Weights of a small transformer language model.
Size: width 640, vocabulary 31586.
Architecture: biases, embeddings untied during training, exclusive self-attention, weighted sums over earlier layers.
Training: a variant of Adam for these matrices, 1742M tokens, 6646 steps.
Each number is 50 + 12 x the weight over the matrix's rms, rounded and kept within 0 to 99. Layers, rows and columns count from 0.

# layer 2 attention value, 1024x640, rms 0.039, rows 757-761, columns 160-319
59 42 52 56 46 51 53 53 46 28 49 52 61 39 39 65 63 45 39 51 44 56 54 52 41 50 55 41 56 57 58 46 46 50 49 59 55 34 46 44 47 59 48 60 50 61 48 45 49 60 44 38 46 42 50 47 36 41 55 64 42 33 60 54 54 44 34 66 36 52 36 52 44 37 47 67 62 35 38 56 51 45 37 36 52 31 22 33 44 51 38 56 46 48 46 43 64 61 55 40 44 61 38 71 64 44 30 26 52 49 59 58 55 45 57 37 52 52 68 35 46 56 35 74 69 57 60 39 52 69 35 43 55 45 36 37 45 60 48 49 46 48 50 38 47 67 58 49 47 32 47 49 62 42 41 44 44 63 70 62
75 56 66 32 38 36 80 51 66 79 44 33 64 57 37 46 54 37 33 28 71 15 26 48 39 76 61 65 55 61 44 52 33 75 68 62 31 26 46 23 71 62 67 55 49 68 59 50 33 30 58 51 19 69 33 32 66 80 56 50 37 75 51 55 36 58 82 18 20 65 66 66 76 57 48 46 61 38 10 61 52 82 42 33 54 15 45 47 31 14 61 38 48 66 43 53 47 69 44 47 68 47 36 57 51 67 53 55 54 60 66 53 45 50 40 47 61 47 69 20 72 40 42 50 46 44 45 48 60 32 27 57 61 62 57 59 77 39 52 23 46 53 64 55 50 43 69 60 24 47 38 40 55 45 47 59 52 58 50 45
39 14 51 41 47 46 50 54 42 57 36 37 47 63 48 37 59 73 53 41 70 33 82 54 55 32 39 34 52 39 47 42 44 35 65 50 53 47 45 60 86 42 52 66 49 41 78 60 59 64 67 37 34 70 41 54 51 63 18 68 44 57 58 56 34 50 34 35 32 54 33 59 35 42 30 37 45 71 38 19 34 45 42 69 54 59 49 25 46 55 37 59 44 66 41 60 63 36 49 60 42 52 38 52 31 42 25 54 55 38 69 53 63 51 40 42 35 52 32 49 43 52 47 47 56 39 47 44 41 28 78 62 80 50 62 55 61 26 44 45 39 66 50 29 55 61 47 56 50 49 48 46 20 37 34 43 45 49 29 71
54 38 60 54 52 58 45 52 43 53 50 51 55 45 47 65 48 41 46 61 44 52 58 47 60 51 53 55 54 54 55 44 56 53 71 52 62 51 48 53 58 54 47 41 40 59 27 41 50 73 62 49 59 58 58 46 56 49 52 54 50 50 71 38 46 53 45 49 56 51 48 53 53 48 48 56 54 35 45 62 43 37 43 44 65 54 31 43 60 60 58 56 50 54 58 62 59 59 61 51 49 65 64 51 50 58 53 49 49 63 53 60 50 49 50 59 53 51 52 61 57 64 57 42 51 48 53 48 61 50 52 62 42 55 41 56 36 67 53 59 43 68 33 50 62 46 55 51 48 37 63 73 45 48 41 44 34 36 34 48
28 54 35 46 72 26 46 46 52 50 58 43 48 57 64 54 52 36 53 71 66 25 53 58 41 38 50 36 60 22 41 71 51 67 37 66 42 37 31 66 30 66 51 52 43 42 40 43 45 49 32 58 28 64 41 56 75 36 34 58 60 49 53 40 49 50 46 28 53 54 66 35 65 41 54 54 42 47 59 25 48 25 52 48 43 49 63 35 55 42 62 73 63 56 35 20 65 47 33 60 57 38 52 27 46 42 42 67 38 42 39 26 29 65 58 73 46 45 57 30 59 49 44 53 42 65 38 51 57 64 68 60 41 35 37 66 83 42 33 45 61 40 81 23 63 55 54 50 65 45 59 27 61 31 59 53 60 24 55 27
# layer 2 attention output (transposed), 1024x640, rms 0.0361, rows 757-760, columns 160-319
61 44 47 35 49 54 56 47 47 56 44 46 48 36 43 67 51 47 30 61 44 69 41 64 51 41 63 62 53 57 44 46 49 55 46 51 52 48 61 61 35 49 55 58 44 47 47 37 41 64 43 43 47 54 41 50 49 53 49 71 47 43 66 54 41 55 50 71 51 43 60 56 49 41 32 65 61 42 38 45 36 52 46 53 46 61 34 35 38 57 58 54 51 65 45 58 43 58 62 56 48 46 48 59 58 60 47 31 43 54 35 47 47 49 60 51 50 43 42 27 52 45 48 64 38 37 62 44 44 59 61 31 49 56 26 53 43 56 64 50 54 42 41 50 38 54 55 52 42 21 51 43 54 52 65 64 52 46 50 54
37 40 68 30 57 38 54 60 52 61 70 33 72 44 36 57 81 58 45 41 44 50 42 52 37 43 48 63 43 60 60 50 49 59 62 43 21 58 36 61 67 45 30 56 59 62 34 38 47 44 64 36 28 49 55 23 51 64 58 50 55 66 34 34 68 44 72 33 53 69 36 42 45 41 42 52 14 45 15 44 71 36 56 47 51 32 57 57 59 32 61 47 71 69 62 60 70 68 37 44 52 67 47 46 58 58 43 69 69 40 34 74 39 58 55 72 59 38 67 66 45 14 39 71 43 40 57 46 39 43 51 42 65 29 65 61 20 43 45 40 62 38 42 49 33 57 57 55 58 52 37 35 52 45 26 53 30 65 47 38
55 49 51 73 63 29 33 53 51 50 63 54 72 64 07 64 78 74 46 36 68 38 58 36 37 26 46 37 30 12 76 34 30 40 44 44 39 56 54 59 53 43 71 31 51 75 69 86 55 56 66 49 65 68 42 54 54 51 36 48 45 55 78 52 37 52 49 25 46 50 42 49 20 63 11 43 40 58 36 34 48 41 52 62 49 45 58 37 35 58 43 55 53 37 32 55 84 24 37 43 44 93 55 57 41 53 61 68 61 56 50 58 42 45 67 70 69 57 42 57 31 54 31 69 67 63 64 33 43 24 64 81 63 48 67 68 68 17 60 37 38 36 55 40 77 52 61 40 56 62 50 22 66 57 33 67 13 56 19 68
60 46 41 38 45 55 57 42 48 49 48 45 52 42 43 54 36 42 32 54 43 60 46 65 55 35 60 58 60 65 46 52 46 53 51 47 50 49 56 57 38 51 57 42 46 49 47 40 40 56 46 44 48 57 40 41 59 52 49 67 38 45 69 64 56 58 62 59 52 39 55 52 47 47 27 51 52 46 39 58 33 61 52 52 54 69 45 44 46 60 62 47 48 61 51 62 45 67 63 51 47 45 45 57 45 64 51 31 39 58 44 33 49 47 52 55 40 41 39 28 44 49 52 60 37 31 60 43 53 70 65 34 58 61 30 65 44 58 64 59 52 43 37 56 42 47 54 55 53 30 57 43 52 49 57 56 56 48 41 55